config.toml
vocab_size = 8192
norm = "rmsnorm"
norm_place = "pre"
positions = "rope"
init_std_up = 0.0588
optimizer = "cautious_adamw"
lr_mult_up = 0.907
Each number is 128 + 24 x the weight over the matrix's rms, rounded and kept within 0 to 255. Layers, rows and columns count from 0. Numbers have three digits each.

# layer 7 attention query, 96x96, rms 0.0594, rows 0-95, columns 32-63
120116127120123143141105118118170155162148107121114118116147150107120091132093099115113156114133
071134140099106139108134051145123143159139124116141098145154120131157154126143149153116148082146
167154124144163110165133181105132112116109132083110133130140129105101087145085125099132120182117
198158103138144119174127181093134109115090149083114159114134128123129099146139159077124134196113
101130148124116118083172115160105162156159094128146103147105132113139159123094099147118079061162
095110147121097128108127112150101144136181112100186091133127124085147142110135105159118102079129
108136128145146125138097090101166103095097140136112143097145147172130098117152166134138176142100
163129135114123132120131122119095073107097111137104183111124175144091124107106142152114144114121
172139131177141125140161153112124091119105136132141153123098154146082135080142132125163130154097
092128140119134133146116143115131162124156158082106095127162132114130104165112089116101162125105
174108094109120161141115152110126122124099118155121172131118116119126111120183138093117105165138
165102066098093148152113143141095120142076120146146139118105114102105144073163142088171066111159
110150160160193103121154159148148146110109117097105129093126126217144107155132150139128161145113
117153152138154129124122140126147114088113145118092154102165123160134097140130148130127185189100
119100133127117166126097140105114126092123148122133141116152107164083141123161156128136146137123
156158124072126124120128124120124103125072149148123160084142137151125130127113126173128174123122
089113141101121107145113142140114133141115139105166096102117109105120096105117128130123108113157
095130164133135136133118131101115140135131125108143107140151123145116138144134147117113127133130
136151134125135133107147136107097119143120133135157139136131130124090125128182158160112173127126
095118119159140127155102112108141125086155115130124123131133121178121123100110141063169080130090
134148093109133109164139119121132149109148155125105168118142124114156136106128152111146138128113
124096134111131143169121131125102147127119116137132123152171143116115151148139110129124147132107
131140131150132135122158120133137141078128140119107107134128157165137129123152131090125146128095
141087098129126121122121151133132122137158119110096152135123119095166150122145118105142124138114
134137109132150125116132144082096086137127116096123103138119168132108153123101111150108132125134
137126125140140128141109119135124130143108103118122136088125121145106136117123103125160101110131
133135109114157110137135097135117109123127116097126153138099134115133139100101157134115109123123
114132122114136105125145139101115136113125136122132125128140144129137127113159166142158145140108
125137132115134133129122122139134106148124096147137127108121112145128115147124150142136121124140
139131120138127140126123117140133126115135087117115155081141144119145105098153127160154157135130
133101113138150131126131134141115139146127105100100115112124125114166152125129125137132117120131
137137124135144125118090125134128124128130108108101148134113122131148150163142133131090141114152
118128095120121129097156110145136156142145127149103115119128097115119121161074144152059107119163
064123112119109134130109109157086142138134143139119082139105129111164153150107153122125129115122
195130116154175157142142159107158101116132115100110147134160128132112092112132122109137133151118
185112131130189102172110166090131102118106151097097187129141164128077077135136096100149162175115
120151139117122187073141106150120157138163087149175108133123127112158164126122123158142119075134
113124153099093117111125121128102149159175128122177085106108106113129148098112134158106097092135
116135116158147066097127126133160111099117157167080129075127142165107098135134157141115147142089
111149137119139115103084125128144084123118145153121140104128147136099124118150150139130123137104
180140116122119160101142118104174145128124105152124157132181122150079109076139099131143108130134
096133141148124125118188137149149137127134124123115110146107087128157132156079133141079124108148
181137144104150090114078131115127133139108139121114176117146167122088099107155100088149128154124
153102089105103105137112125149114159137107137151126143137128138090137122129142119083154079119128
133126149166191120106141137121148135130126128119121143096138148187088119161105126159129190135122
113165147124182096151150136117173129100120145142064138111152155166074074138104139135126145172116
096140143136108118123139159120146094118127146128142113102128113099116122095154122117103126150126
097141139096145081095078145132131142145108133134118139154133125143119143137129130131089125134139
143129135118122081132124119136116119124113091093141103143111094119124145113095134129118080123131
095107186133157089114119150127117115124123145088141116129128159138115121119115130143119121135152
121169107142120127098146136090131123127144121139132131139144128107106102120162110144091166134144
101127121156123123141138095111156108077102162130118112107147115149121117091117175118131139145115
154139092133114134147130098119119147125125128139127144101141132125120122139132129119113144102120
097134148120144154141144122152134188111135123094128119172133137125109118179155102114155131119079
121167116168124116119107139153140141113137156148130109142146162153126110142151145117160176140094
143113139134126162124171119118109132130168137112115170131107123083137134105101155113102142128138
123120137119146140080115141127134089149126115135151123079117141144136121081122132153118124133133
103092108137125135117115127126147122111107119134161114108124122126128143150142130141144108127096
120115114114134121145108125124121135142101141135094118113135128132148139133111162127101127130137
109183130135130082129137125108122141113116141154125125125147133136152107136121151123086164137142
141140142114148114166114130132107115154115107136122134090128120154096122124090133162107122129139
138165137105125148106116143123115165139136120106121102077157152135125128149148138172150153162136
131137078130134148113110143150114149148104123113138131143119101132132142134116147122121155133096
144115067127148160104125144161121115156118124099139157117104097158114125111106141149129148121079
119120119097115125098120102120143149136116116132132121131134125116148131141127125120106105116116
123105107113110154127140121120120115120125106133107125120108114119132123120122118140118138104124
154131142129135108136138144107131116132113133147119128180136137116128161119125138102121117152141
144124136122136123167135142119141104154099134144120118186124139131127168098121151097119122160152
124107155150131128085137119162140144102156122120152109102157149134161096149155092140143117086095
108089152138100126091149104155142146132120122104122125143152138108143127123095124128128120127123
125166123171139032137101131097146038059118163117069112061150198125062033127137123103092168198101
154101078109144110053113068124163141133087123208108158163121146155144154140188122150137123112126
141159140117138123154133137140143137126130133110137148124124134133118112130132148128128123142135
141122124109116098113134124125132128130128136129128110140133116115136144114141138118136116126115
124135147127144133126122124139127134131133132135139132125132131124113120129134120124129119142149
125124121133135160124131124148105120130158103128121149115135122112122125103128111139136125123120
113100161138133122130134121125171145136091135133120112153121138161147143137128155138113135147133
151149133130120132181123125124150123106111153161123126108126123146096135133120170092094146167126
166157124144158131188165169099146101111073196093119180121165128153078089113095121066140175203136
152147107114126107107133128128094153110152104108121180079128122112124102166125155152101153134128
080136128141171094125162171132125160117081113098116095161092100186170134190059166128093104083136
056118135133122141135146132119119099114152146079190083116128117101170135119108123137092124125162
125183097139155066015138129127147174107118133233114142166162149144126106137165130170130167123131
079122156109142139162126085157164088101123170117121110160145145171165131066137160108148159153130
174114086075088085219158133135128107118096102152099165119079135108111157090093176136105119133085
136095125114147119115140126119098145131154147130134170124137157173096120086138104111140144141107
130133132164117079113109138122188065103128184132117120111146143136128115154159108089135128137120
145061128128144197171126124124112123114137178131170156137121117123160143111190125086123158134116
119137129160165216116130113133151174195127089162151119082147149139123104107132115145086128149147
155111147097147195132102114121125112133140113141132168074146173146141092126101110153169125137110
083137124086096175184091122117142094132125134109148161142123123102100164126131161158132143163103
150191096132141076126120143120127122119137132132156176094173174105139047136121121108109165111127
132175119077143123139119109155105127198170090127160158050110139098145065110047170171080117097181
140119127121160131062114070162118093139134127120150145059158136127086074168090067164119113151144
121171075138168191156095129132148097151097148115158179138111104115101157128088147142138142153129
123154107118166150146163101125113131141095128119126166130058099130097179074111182139098150156149
# layer 7 attention key, 32x96, rms 0.0556, rows 0-31, columns 32-63
107076075095084123103116088138119142142152137157122119132103113074131123107127150171107123153152
080112120129082105091123074147096099119145146158148115154104104058140162134149145153117103088147
170128116149173125156136184121163125120125143118109132101151142158102098119120127097139150178081
136136127141147124167139136081177125112106152142100146094147148129114104122123089128120176186071
137122136139155148099111157122077126135138110114139136100105086145102155174145137135132118094142
136127138149148062121116143074091113115152154093157135090152085153086107140133126116143103143136
148123127125084115137156112145168098133098138153107110124146170104149105084078155125119118164106
138131130106101090131081133110140126168112159154122133105122136144097119144119112119162161121143
152098133114144141143124150124132134125111114118145163110154156162117099100140121135148142149132
147119124140073127117127124127124114122132127130151120146116111114157123130133148125126106121164
112150139119151126130162136110129129125109132131108153126142147139080139098132097146123144146107
121116121087117123122130101153140118103137105157142132120093131095203140127126153153111109101137
151115146154178137142130145102158157135127124129102120076156169125089114131113067119144169180110
209180095138124088242117130018114109061152159060100174041158166107098030128103126078141162211039
129146120123107131169119117125132140142129134129132125142169139113148110094121108118128136132130
118149102111122117108100124109136129095134133145139141135106130110148092123143173153106131154094
123118137144133112101139141165116175122110106129127097148135096140154126129093123115143122130139
076137156179126074106130150081142110111110174130137103105136117142116125159114142116103081175156
119122099137134120139122130119142151138174126144125134098143181117144110106149103118132166100122
111124121149091103127104104138125143122145176097096108184153132096109128117117148147139185152145
185123106104090117104103108105121110112150127119107141101112111126141124125134152134123122125099
118167139119133149125134158092129156093140143158122120166079165162134163188138095126102142150154
139140144159082134117109132106159104144116166142146107142135140135135104153118131142106126139081
132135121130130133151179122096109162132160137140119154167159123118102172109128126108146139157150
130132121134124141103127134144128126186131100157148129085149124091100113111159101142130139149158
097100125096145138135107120160109114132147107157113123128124157104135139140113124162131136120140
144111086125151146100111111140146107119095168133122138115154124136133153106138149139168131142111
136186085141124122073138116132134110126133162132126142134153134105163100142136172119101144147127
145180122100153096118115133132120122138139117113110129084121142108087105151088135147118121154174
122123123114114140140124135102115171153135133119106095082147126141071116140104146127136169155093
133139076129168167117087142181132127122104145149130136168155134119111126133094133143131132145106
150128113100163116164104143142144128144119157158124132124122124130102116105092112197130140152145
# layer 7 attention value, 32x96, rms 0.0513, rows 0-31, columns 32-63
112119155099121160146111120113114130137113118129109127099126131178083106144152140097114134122123
118169127141119116126108148121122098143155153147173136096127129120151115129099113186104127128154
118131097146122119128096136125139117124097100148112127127141118133142133121056162177173111139157
152151150093114133155127094152149161095137136147137112164118141082141128110108106148118134135118
117161159145134123115096141116111114145094129104110084147090117125107161133096123123139130137128
105076138147109109102162128119137164133114114101141095118145105136124138102134099102095114129114
137184080061142120147172113150123083107139122116127189080119112105094125110096146167103142135132
146172138133132086120089142149129127125097117114165117156127136131118111133144113107121132131129
146147135068121118118154121155126106129110129116175093078140137133110093096079174144142124123127
164181113178131144142133137141150132151113149109170112156150106119128118150146187153099139132134
125142123107136118088147121122119115147163118157120154116148146136158097093091120146112105116133
128127172111137100132137110169166116122148151118135119090136127123110117078131161177117104104131
132103091088140114121199123112146134088116111126139115125136147154103126094078144124118117130128
115124155183137131151126202111122101117104147038107098104089127138127133085106145144142106123163
105099122184157101133152142130135075104126140169152124100122127127129134112138154102140109118120
087124157087145163136121123152127103149107157123113128108144122124107104115029152101136144122119
122104148145155125163066144115136131140112142094122135191138141149144149161141109100156134147147
121120097102124157114153117124125108096096150111134139118136124105137128079093110140171124137141
114079105121124142140096131117154140110126112136124157184114128118114143151116154164142163150109
134072150147134081090170124135116153137104127089126116100099139146120135075140138082166107111113
147119163087141124159149130143122124137127170076122132148130108147149174151144084128155123136126
114164175144145143150117173134124086098121151099104125158106108112172136177119136105176121125149
102119163138133146123144169136133139095094161092163125149124135069133126118149146110170117136129
139122155139129112111102110134157134155122109137147096105139164127150120128157124167179097101141
165138093132116124116108110144123119153115106122149154135115142135121128127138153128118124125138
133137172138130141156126093138118144161130134106117136148117126154113136129154136087115127121134
110110159131128155082116122104178117136134130139118104164140134133105130157066086157112140128124
133109089075117144122110100133119119108139122113142128140117104157101119213047132081102122130096
137057158135145128124089119162146174116095112121118141088169154156120123135120083104151112128102
115103161097116144139113083110144117134144102135126134080162129119112111166188119187120136118102
139185139095113107136167143163124123123124147125103137114101143111131139146043096154123109134134
146132108101120125136117084107130103164141131140128165072144130107116120158120138158122127124121
# layer 7 attention output (transposed), 96x96, rms 0.0576, rows 0-95, columns 32-63
097141117138154124193113109138111116124125118165127105126159136123158154115121122137141086146136
102114172098170149114117130136146131116143093126138128116114102116126108135153143099086159140087
155129157102124100115118103168150162147115136150120118119085127105161112151146106141123140132138
092144157122158151139145117128114128119122132110132114162125097140146121079102135098141107148114
094105140135148142123154134135139161091110096142094142144147160172139133112099141106143177122165
118154107136125097117103139160136109129183104146129137154173121144116123153125175119116127129132
105079117192158129106147146102163151164116130136123096145112153147089121113144154164137141134116
092139141134082152116139153100138135149103125132076086101059142147142116138121160134158179133065
088116104138169104136137085082120159145110098135136124114113090134157112135185159145118143123158
130154139068130102128107135114151157062121136136086171119114090113145116152122111094141111147163
134128116112099139111118078133191116124113126127125133091079129191126117115152172123107126123138
140103098157102136072156102124090106144143136155158104149142083107132115144078103122156143161123
125115127154134163118071153126098090154158099156143151161122138116114111125094134129119153111124
120120136106078075130128090139105135132153122155121138110142132175145125160114119105097135098148
116084105108140125094148126089083121114105154083094178101166145123147092146127103129126119129111
148145111186134120152138115138123141100117164124111143141118151144108116115140136124105139098144
139148096145135094146127077149089117109101171141077121100099089126117181156135126107149174133127
155159126117114141075108102072139102147125096173176134130175117123142131135125146111124136120129
162129161124146107166126108160148157130115153135170173096121108162102160125124126161136164133124
135125133148113140108135143063122155155140119111104112088115129124142102133103110144108148122162
118148111176152153071111094059138114050129110139111093145103121124077132113153120101145112127143
153113159145129082118110087155145163113153081134152110143144118150082140094117154142137123150123
164172119094134154116106121113108134171150099122118063134195130217149110177092122149115113115120
121086126129145113118170168139098101156128134131095149129148109134144137123131133100117099143111
131180148125146130149138132129208169104180132145084102135162159078136144139144080113101166153110
092126108147064154123096147141133129148134201088131105166125140172148112141161142147151148143119
132150095148117137141099100150091088129143137139139150114086121150138153054128106121144111136138
100137183148133122135147185117139117127160126157185114140148132096146155084152131127133139116125
125118131154113122118150124081170112201123142114136108122105138124154111130126122143108093141144
143109118126128152124118140173093112137125124108114091139157166109119164074075131131152159126141
122165143149153128130088117107148137105136091169124117174154115100116161147172158126116154109085
157125153141160132147114141146151137152155098122093135115139115115115137122170116111121120132175
102116169150078142118119137070129132096129160147070106114106135073123098113130131137133108147098
134120121163145129139143154105133154116132189107150126156125146139116137156092124146161142111145
132187096177152137104107138140103163140157095141143126119121117112161103124090143135110126134139
138141167131084139164144067112160118098115147121132134163128122120125140181105108128116085088095
119128129133098159119168112065140141120127134141129123160122089137134148087118130138095136149134
108068137123123106135125129125125086126137151145125118099116071125144123118092137172121148121100
150105111101169127123144071144105120115161082130136190149120131120148109136140091104128141119132
114191095163118139108104139164156171166129103161137148121156161145099111161123114112158104136141
121118137124116140197120111172149138166095130089163130076144168133107065154054127126123044091160
147123144150131136147121166113153139152152132058141102113160077106094138087109162143154090141141
143065150161131100129156171089163098152155169160134140109158118138144115126109092117113095155178
100176143162110148129109095139157165140123067116188103133169102123134112104168116112166110130144
095151090071167089115119132089123151134114130162119123124102103151120179068111133139122152156164
096124154137117159096117174102147099131129129098150101131108140118121124129173135108106126122151
128139176096139151130132081132121138145164112132149128118197096147156169125169147149092077127079
093086156108140170133083142151108137137153134117109125111117086136164127120122139119119138128112
099133124157122153173093131111146092137135094084148126126155138098133151142137111143147109133160
153127130112152141116112133126085120109107157092115098121181116118082136128103133104190163137143
131138092149113161134148157117142095113130104087180159126102144148091137156144146148120157149131
164118143152131156126136126148108144153132132130123140121106091151162127138140116113145150110115
122064170081121160172080103149142123143151141117142139138129118150148134112127089149167113150158
142087142122133114106149119123123110106106168135141149154066136144134112124088104145126159115124
079128126130121117131136160110151035114097144149123106111115116078127099154145109145116149124115
112170147157140091117143146081117127113146130143139160154110171114138144143164128144166075098145
077126114114151135137129162156131080155161110073150153153093109095134116099092118130124167135121
142154088106116064102128101144116093096150114175114151149100100109181110137134147118085129144162
163110138169112160112104153122163131148110153140124129136129145201155137129159079110131153133108
187164102104173101131128113165068154127117119094081126133096175139127134143081139103124158125128
145148136084127141116074073115100162142139122129114136136108187111110109137142113124181086132127
135140137105118108128153110137136094105114087156129095069115158150162160128152147119117159124116
107093083117112138146137146133115106111116111071099136153106121087083140144108138148141169106134
112135134122111133112106136086107102140175106112117108141053128119100154162147147179126100130132
148120103143182121094127101157142142135139113127158157108123146132143156168101126144151174135145
127129100110094115106137110160106114116143103137123138116151122131160135116157107120141132133105
140087131105115152127132103124130088120104160120100135153150116167129142126160131131131128118122
166143104107124159111139185159133099139165121145135142097131148154123149128111144138130133140139
145155111140136102113100136162121114145136100114145137109164155120122109124157101137159141129129
126157106129108149113132132138140161155122127120135137116124137132116126123163152096146153139153
123150119131082123140088169127130111139100133129124088122141119133139155113106132107138089132157
143070159139157119131137104099113084086172116125142139130129108130129153084140124151097138139133
167137118124150118104102193089088115112146133152096135167097112152150201116169094089133170166127
112117097134109104100110108115108098147123100191131110130062180142154113109130103120144141141131
140183108120133176152128112164099155121122116089152095144142129089101158139126133117160181113114
161080117120134111151135162119128104106124137127111158133112146128099157143131143128091163136138
153143151181116159157124107129153145152125138076132152086116142127159133167123123078150106111129
142150137119135148132137124117118154124163116131127164110125129125105089111112131138129129130090
133119113142121098112118146165154141124102155148129108160065142135114092152141110122126198144174
177149091157121122140204134126151124119114109137164135102154157160096154148148119125174118130137
147116134101137120117147117140110142128135119161122110117114132103125097097107169135107151111092
121142129156101133154145126162128122117139135133105135121102151161176117114152126141074120125146
094129139082138098127095104130127142153132150138077102137151129143202122102103106091120089135120
122149105130131121163085132117128106130126132154128129134121118095135171116105146145127129124119
130187131137118077088161161124112156135113091133105134113121143105160126140095168146081138119085
128148106115109148107115123128118122138123126149077113133177130121137115138178143122117094127130
163108124131137097086108089146092209128145125106141186123091140135142149076144102127125118162135
148112122108128168150115131174126159121095136123117122109148126120147115120117160117116159148140
150130144136113127119141112112099135128083161131149122108158158180127144130129124127130084134110
141111141117146133112106130117094138123126155102148099104154104117098124142136145138143147112100
108139105094145110131138121131127148144149109097126153145123095104141108139111128144131132092152
119106140167101153127123122100186117133151099131131139107149110148138116126162098133144125158148
123113124136114141142182164160149092088131103123151116107132073142130131115112154126073186141130
107146141148140135126130121108156160141124149110147126159125104110133102139104144091125115144147
148124117154127137109159106156142149156148161191134127149126112157152092092129135133091109121126
158103102145137102110128137154102129116075136138149117158171127142159112128120121110124144132143
# layer 7 MLP up, 384x96, rms 0.0615, rows 0-77, columns 32-63
096139086134128141102155149181109152110172157157156093169120138117144156136128113100145113118143
135119128147124135162142121156076092194163099136179108128095136107131131111128089118140123076114
136149118133131124117125144136129125114163146113144141122132140137135108112122112166134115130109
148125104117108100124106100185122159117151127135136156125109144180120144115143103152131126135126
141120113138125116115162114156137113143166094150173082104098134122127129097138092135137100098121
111132145128147103122136111158106171132099141128118101111139134151110132101150138151144141134147
124125134110139140116154098200138126139139140119140114105156125133136123130157090157169099135138
130122059099126116130095069140146132138159099101142135115106101132129154085117117139095142099136
117131134150107187140120101131113154121128123091140085140108143135146107099117140124119128108144
133062101107120116069100152150126091152119170137131103147118087120159149087126149088081146143129
142073101133078129129131105145131153147156125144125122136096146136141146132142133130119133151151
152159108118131138137115126109135129127119131145116131121091091120151132092126131151107121118148
122144158154110092157119141126117122109118126100138091148123088131126179140135140137145104128131
115139120169135145117125146124091113119133144109147123160094120105109141101095143119153143101154
114119142120126130103103092160126111146150092131151124107122120156154151089141107156142104124126
099122093137122138069138129170130107148132102126181165124066135102121121121132138138127100113145
097142135120149143132151103107150141148102066135136158078118105132109175122090142115146127132162
108127123099076091111137097123141130121158123152126094097097118121190132119099138155125103132148
123141154125126114106118116104089134155134074122092069129126147127128137089117142078168111135189
082132164129119116131118134128165144135130114121149113127118144143136131111140107131111124109120
130135109095108138111128067164085134178134104111141124099079134123121121103146111133146140125154
092130130155110149085126131130125143138107100119102138113097138129147111139142086095131076096170
134104121151157126099140141191147119147077126136130108148136125150120134164138113136144137118156
115156150126127079130135127148129175146107104136141136088141137145117133164099142130153131086119
100131120155143168154106098138102132160118073193187141133115082149129151089094132167135132089155
110112125097128124104176100120125108137111159185114108137135116062102167114123153109133042157117
130113122117107105150154109139133147142157146109124145167131103123092143129152148132140142122104
120159122098140138134107125175152131135159125151192141170079127113126133106137052174119134116141
174077097136126124059144094127115148108184140159156140170162108110112113145125131104118107129183
116146105079063167112148087138110119173167158142133117138126139088136120070152128107104136124163
130113174145126131127113130145129149135161160175148134143083130126172125116113154100143133139117
164140111146117184118153155136132124147159137123147105216133130107149146117098141128136156131125
146074057071129134102158103103117163135122074132107083145075087119131150171149105126129081126121
131056156124132118119137139165132095117135147134140121149094150085104183100139121159148144106156
136135141123124103118138147129078154154135131073120123120134140162145088131121118154131104099154
088172096126136149084083119183130113150158128132155140119132069160128107120132126150166091078182
119107128133127103080121116137129143146142133107133152148095118132137111147150118098148129116141
109125123119101153109135144127114121187148122139164100164133093126163171141103178104113087102126
088133148132114112113160128127133108160138118166107087133130154142124144098118162143154130120134
149127131126085162131130108145119083165162158098150108113100119122144120105152102123133135089163
110116130099105092110128154160077105125127132087140071100108110117145133138096143109155077090146
096124137120115155122175074153086125130132106128088135106178124074167173127173153159141120117170
087121159139132132151112151161134141132140126152139103117112097098164162072155143129122142081097
104114121126101126108130149146113125124159141089112111110114158126167104140135085155107128123103
126126144115108117120144109141149106126171138174163125145136109112131160119118131139109101101138
109142138124131135120164095145074141186147122116130148109124110128097114142150115158160128130139
112174053095134135129113128211093121120166104117118134106137112070113148153136127133117098111144
091145120095133134146143122151129158118119130124133115121149141108130156166105148128129113132168
134106151094106137075123066167130120176159142121178163094081107127115114159120144197140128131170
131125153081112158118116108124125133139124122133137105142137141111114120110168107121153107133095
074147118098113093124124136121097124108124072118158153098113145113152131119127078105113098125106
150157129091130184126141099109157150128155102104154075117081096099127107157107088159084118152127
151155154140122146077091122118170124121145111139119101120109114125121111145154095136109135138127
105142129156121155139142122105112127139131115120106140107098117126158120124109110134168147124121
100164151105133127079161116137109126130122146152116143118133120128110141096113130143127106143139
104092119167084087119097103129108103117124114175130097148139112046150128117071170124132127140129
138124137107131175136087134170075097161176139153159113127134153098158137099131120111140145110113
070151139145107079124181129174085160108136136166156099157144097127056131166121204152134148092125
119088100137112146135138156126152149111206164120141158151100149133139169137136127123060161040148
120074126133109132144124128132095081150140152097134124148122136130112165125119093111141138117112
132107104160146151120124092128098100118102141135135091171033141093174128116138114178095099136122
138137097116114164141133133117145133205106121142133095145111103122083127126136162121141142108136
126121065133131174130163108146110117187164078120144110144155091088133118094075094118100113122158
112107111120158149138161116180144141091127095092143137121118091136140129139114089133118126118121
121186112115140119116135112140125133172133151127144129124115127174166140098102144134095123082119
110148133081114122121129129111104157158120093079094116165149105147153135128110113108097127126186
105151112143145129120138144188108132127159128104148129129097128125130138101108129173143135087155
135132148109129133091169135182092105165159156111098105112114134118136110163140130109128144112137
094125127117115139137124080129144168182144170142134120103148132129139122139147131148109120101118
106116124097129134151078088178080144152132151140081070099123119099150106146130179117101025077110
128119134106114157126107095134126130181121084131116129109110111134124122157158151137150154093109
117116098134140132107094121138145155142126122142146103112102127133102121148130164177134130098131
107106139119117145109098093143100099140161148125149126135130134113118132154172124139161135084121
117146132171105139144161081128141144152113103083137155150104132139125170059109148119125101135129
079082094105062087130127084159137124127119145147149095128146115115135120137131158122139100127132
109117140150109109156112113139120122139108158107151122103111147142147154109146100104144101087160
117091081133078110094183143168102162199158136117112129130099160129147154130153131133180096142141
118109145110092103087108124124095090127132156149113097143122137140151162112147079123137105091124
# layer 7 MLP down (transposed), 384x96, rms 0.0601, rows 0-76, columns 32-63
138145181102139133152200154103116081139146176095143146172116148066118169119156130115183120113130
169128154129150107076084127138131148153104141128130122132120162155140113137169091109150118100073
137099121160106122165163151116130099108161119132152142084152121131110081143109122118095124192133
151111141135137141127161119122143124142121158118106149144173136112117161157124153081152141154159
187150160105175141102109117129110188142082142086112100183135202116129137134183154107129135113110
122130127113098161112087119144129158155120129100107134125120135152106135094159134105123148150142
148144110107138129158102071141125124127145102134144147110153090129104125127149120125152104120124
110105138110138109143136150125127101124130136124121162117131120136050151140151135137144163121072
163144123131112122114182126097106166114103140091145098148140123112115127089128110141101134107141
159105100075122204141096162125098112118078198149041152130132158101146121104144118096125182187127
150103148133126137117115133094129111134140137129047131079157152141124128173121162128104126161125
145146129135140129156118091099105145103144126123137127103159071105104098115166143144111148115109
150113125177105120134087137112118153154130109132149131128111086138128111116161146163126117125115
113156125134141138141148166116132132100132143126133170169145160137107145101118122092169159142156
126118125088162144163091113137141129124134171110133140115133129135091095135157108135141152131124
138188158158139114109120149079145137123127171103109095164135185140134187111145145125122164146126
162091098092137140085136125153085106096085200138086083140111137090098123159155106128118155134095
135148104137115128112125115134157119074178146174152148115150144111139123128133119125116127203128
104135131126113106127132119141131117128157131158100155111137138119079087120122125183142149179129
138134150136117153154121125113138087115123141121143103107177126122153134162121134148117142129120
167144134090136159148137087135135125160135113150118167131113147144139113103119142135070144174131
175159144118143132141151116132138134093100156132141085165134129148116150173144100134123142151123
119146111149088169140112165122117131130129148111112152125100144147132130109113156107161157132137
133129187154114110148101149179139132162110112086141161158159131125143150121137154119148124093124
127138126115046131138176079165104152129127058152193134092113120137139126140092144119104114099138
165106166129182138139137161098115155128134144104140141200153151113134173158178089137174104109182
130125124131117125116157188117120120089108127141123128144120117076122132167113088160109162122091
151132136109140164117121117111132123160082144137138148180105202112123144160131132110137135113135
119126154138129148143153136159119151128162169141114122119097140148143131162073090127094139123126
158139141164098178116120120156110185134142187130100184141140071141148128144140138085148145099182
136119157130114117101117119109087157135138125130122136089136138163127102139115081140105128107119
137128099137148082126141182101127087096093107141116123090106125103115145136160096125170078118144
130101102122181142124131100132118161142121143135091140104144136150162106144144102142135140163066
147170133142147127128096139118141146124090162090130143156109118121118128157118134117129155141114
147153117093153110113145158110139133116117139132153101144129147089117137140131137158145107136149
121086145124114161111125116108092164147083130155133141106133155159142101161133130090128104092101
175151142102143176121136097142104137116113152089123104137117109120120149134123139110119129090169
126141089156120116084153149122127119143134089083125130116158106146125135137106115133134125155141
135172118125116139153120105167148106059144096152099159130137159123118105102149137113159164109107
135150143130191127157151097101144099107116160100106159168109132130114134127172131128139136152135
163116132091079139154100107157148097111098127083156109131133147119131079092126217112139135160148
145151143090165142091106113124125155104116125109117156102103094116113124101209121119142137117117
128141135143157091158145156088130103135126148140123138145151130175138103124166109123094153157078
097107137128144108146149141066152121128136160121129137145146100140123139130132133158139095107155
217157136156146165108119099127133115106158172132116120185106133088107136125128124108133143122128
158099107122111126124080112127133145123144101169159111127151176124150089091100138133098123142121
128164117147126115124151104164167140113132130135138124118110087188115150124104171165072125121095
124167129194155137142126104090130122116124116130132141118118148164102108133144119142134120178106
170122099114138159149126100133116139054129115146120183122169167125140092068116144121128114189114
115133124131115130140082121108151144137135128123106159132155134124085104115171123119128146172128
138121097112114163107116104137162097094111126134116108137088164089134168141148127067082116112147
142124158095161089139124145139112134126124104136127139120117107121159161114138076138162126117098
117073129117136129113134140101135141108122124152138152121178100130124136123117114118145105147172
154090139140135119118128140137124154121125131144099133134146113122109114120167101111109151158079
134079119156134117116141148140145112066149118164132143116133135138141101147155101134149110177100
164168147133191156066097087083151154104138117121116122172114153114137149149150173128079166148138
115109165092152135137062130127133142084107152102121100127128122142139125140125116131127138093139
137100063158119097142187142085176140104122105153158090156073119075089127172111159150176123118067
097093149145136090122135126090145145120158179129168160158143081130104127149187158155114170099137
134132141120135169159135127144134131117132158076144140121090121140108097136103142132125182121104
161138094119153155146124136114138091124123146165130119115135134116140102152110110152098119139145
139137106141097099092083093129109121115161058111153114128138128101138092126147100123141090173127
149127101134147138127110135122165161110112100161110146135137067147098138161203182092129138147101
097108102138084145119169130121102125146131100102145131107143127115114141105108135144127099157131
088141124115152123125087115097100132135128126088135138138154146123098118157127137163128176107142
129132159139107127147149130092132113123138110172155110098180115132126115116103123155094121142150
124186122146193185145112106131106163141085130139142140141133150086145111112128120109152130104125
128120148119168101153139164094121142114150147129118091178138131125116142125131088123148112105141
106124125142157104094163134124124097122097150127127113142151128125118161133116107127116124115168
184087096133149158079118182176119111170135124125041130125115137141088120156172114093123172114114
092139121142120160155123098144121121102139113122118123148160144122139102123162139128124134176134
099110116127128086151127142111126115102129164123130143123148149123075141153116103138159147139127
132128175137183108169115150128133133127119127109132130121137133149133140156129126120149139167130
119117149116128122091091149121130092087103147101120099160113133118073127155142122105140162141102
157124106135088129121161108143162149136151147168099135110116155179138113127105093122126100156138
133169112145130124133141139134124117126142153108141110165104112115127135142130131134112139103151
123157117142113038115167079186155113108176097133090098109156118120119117145136130104128092088117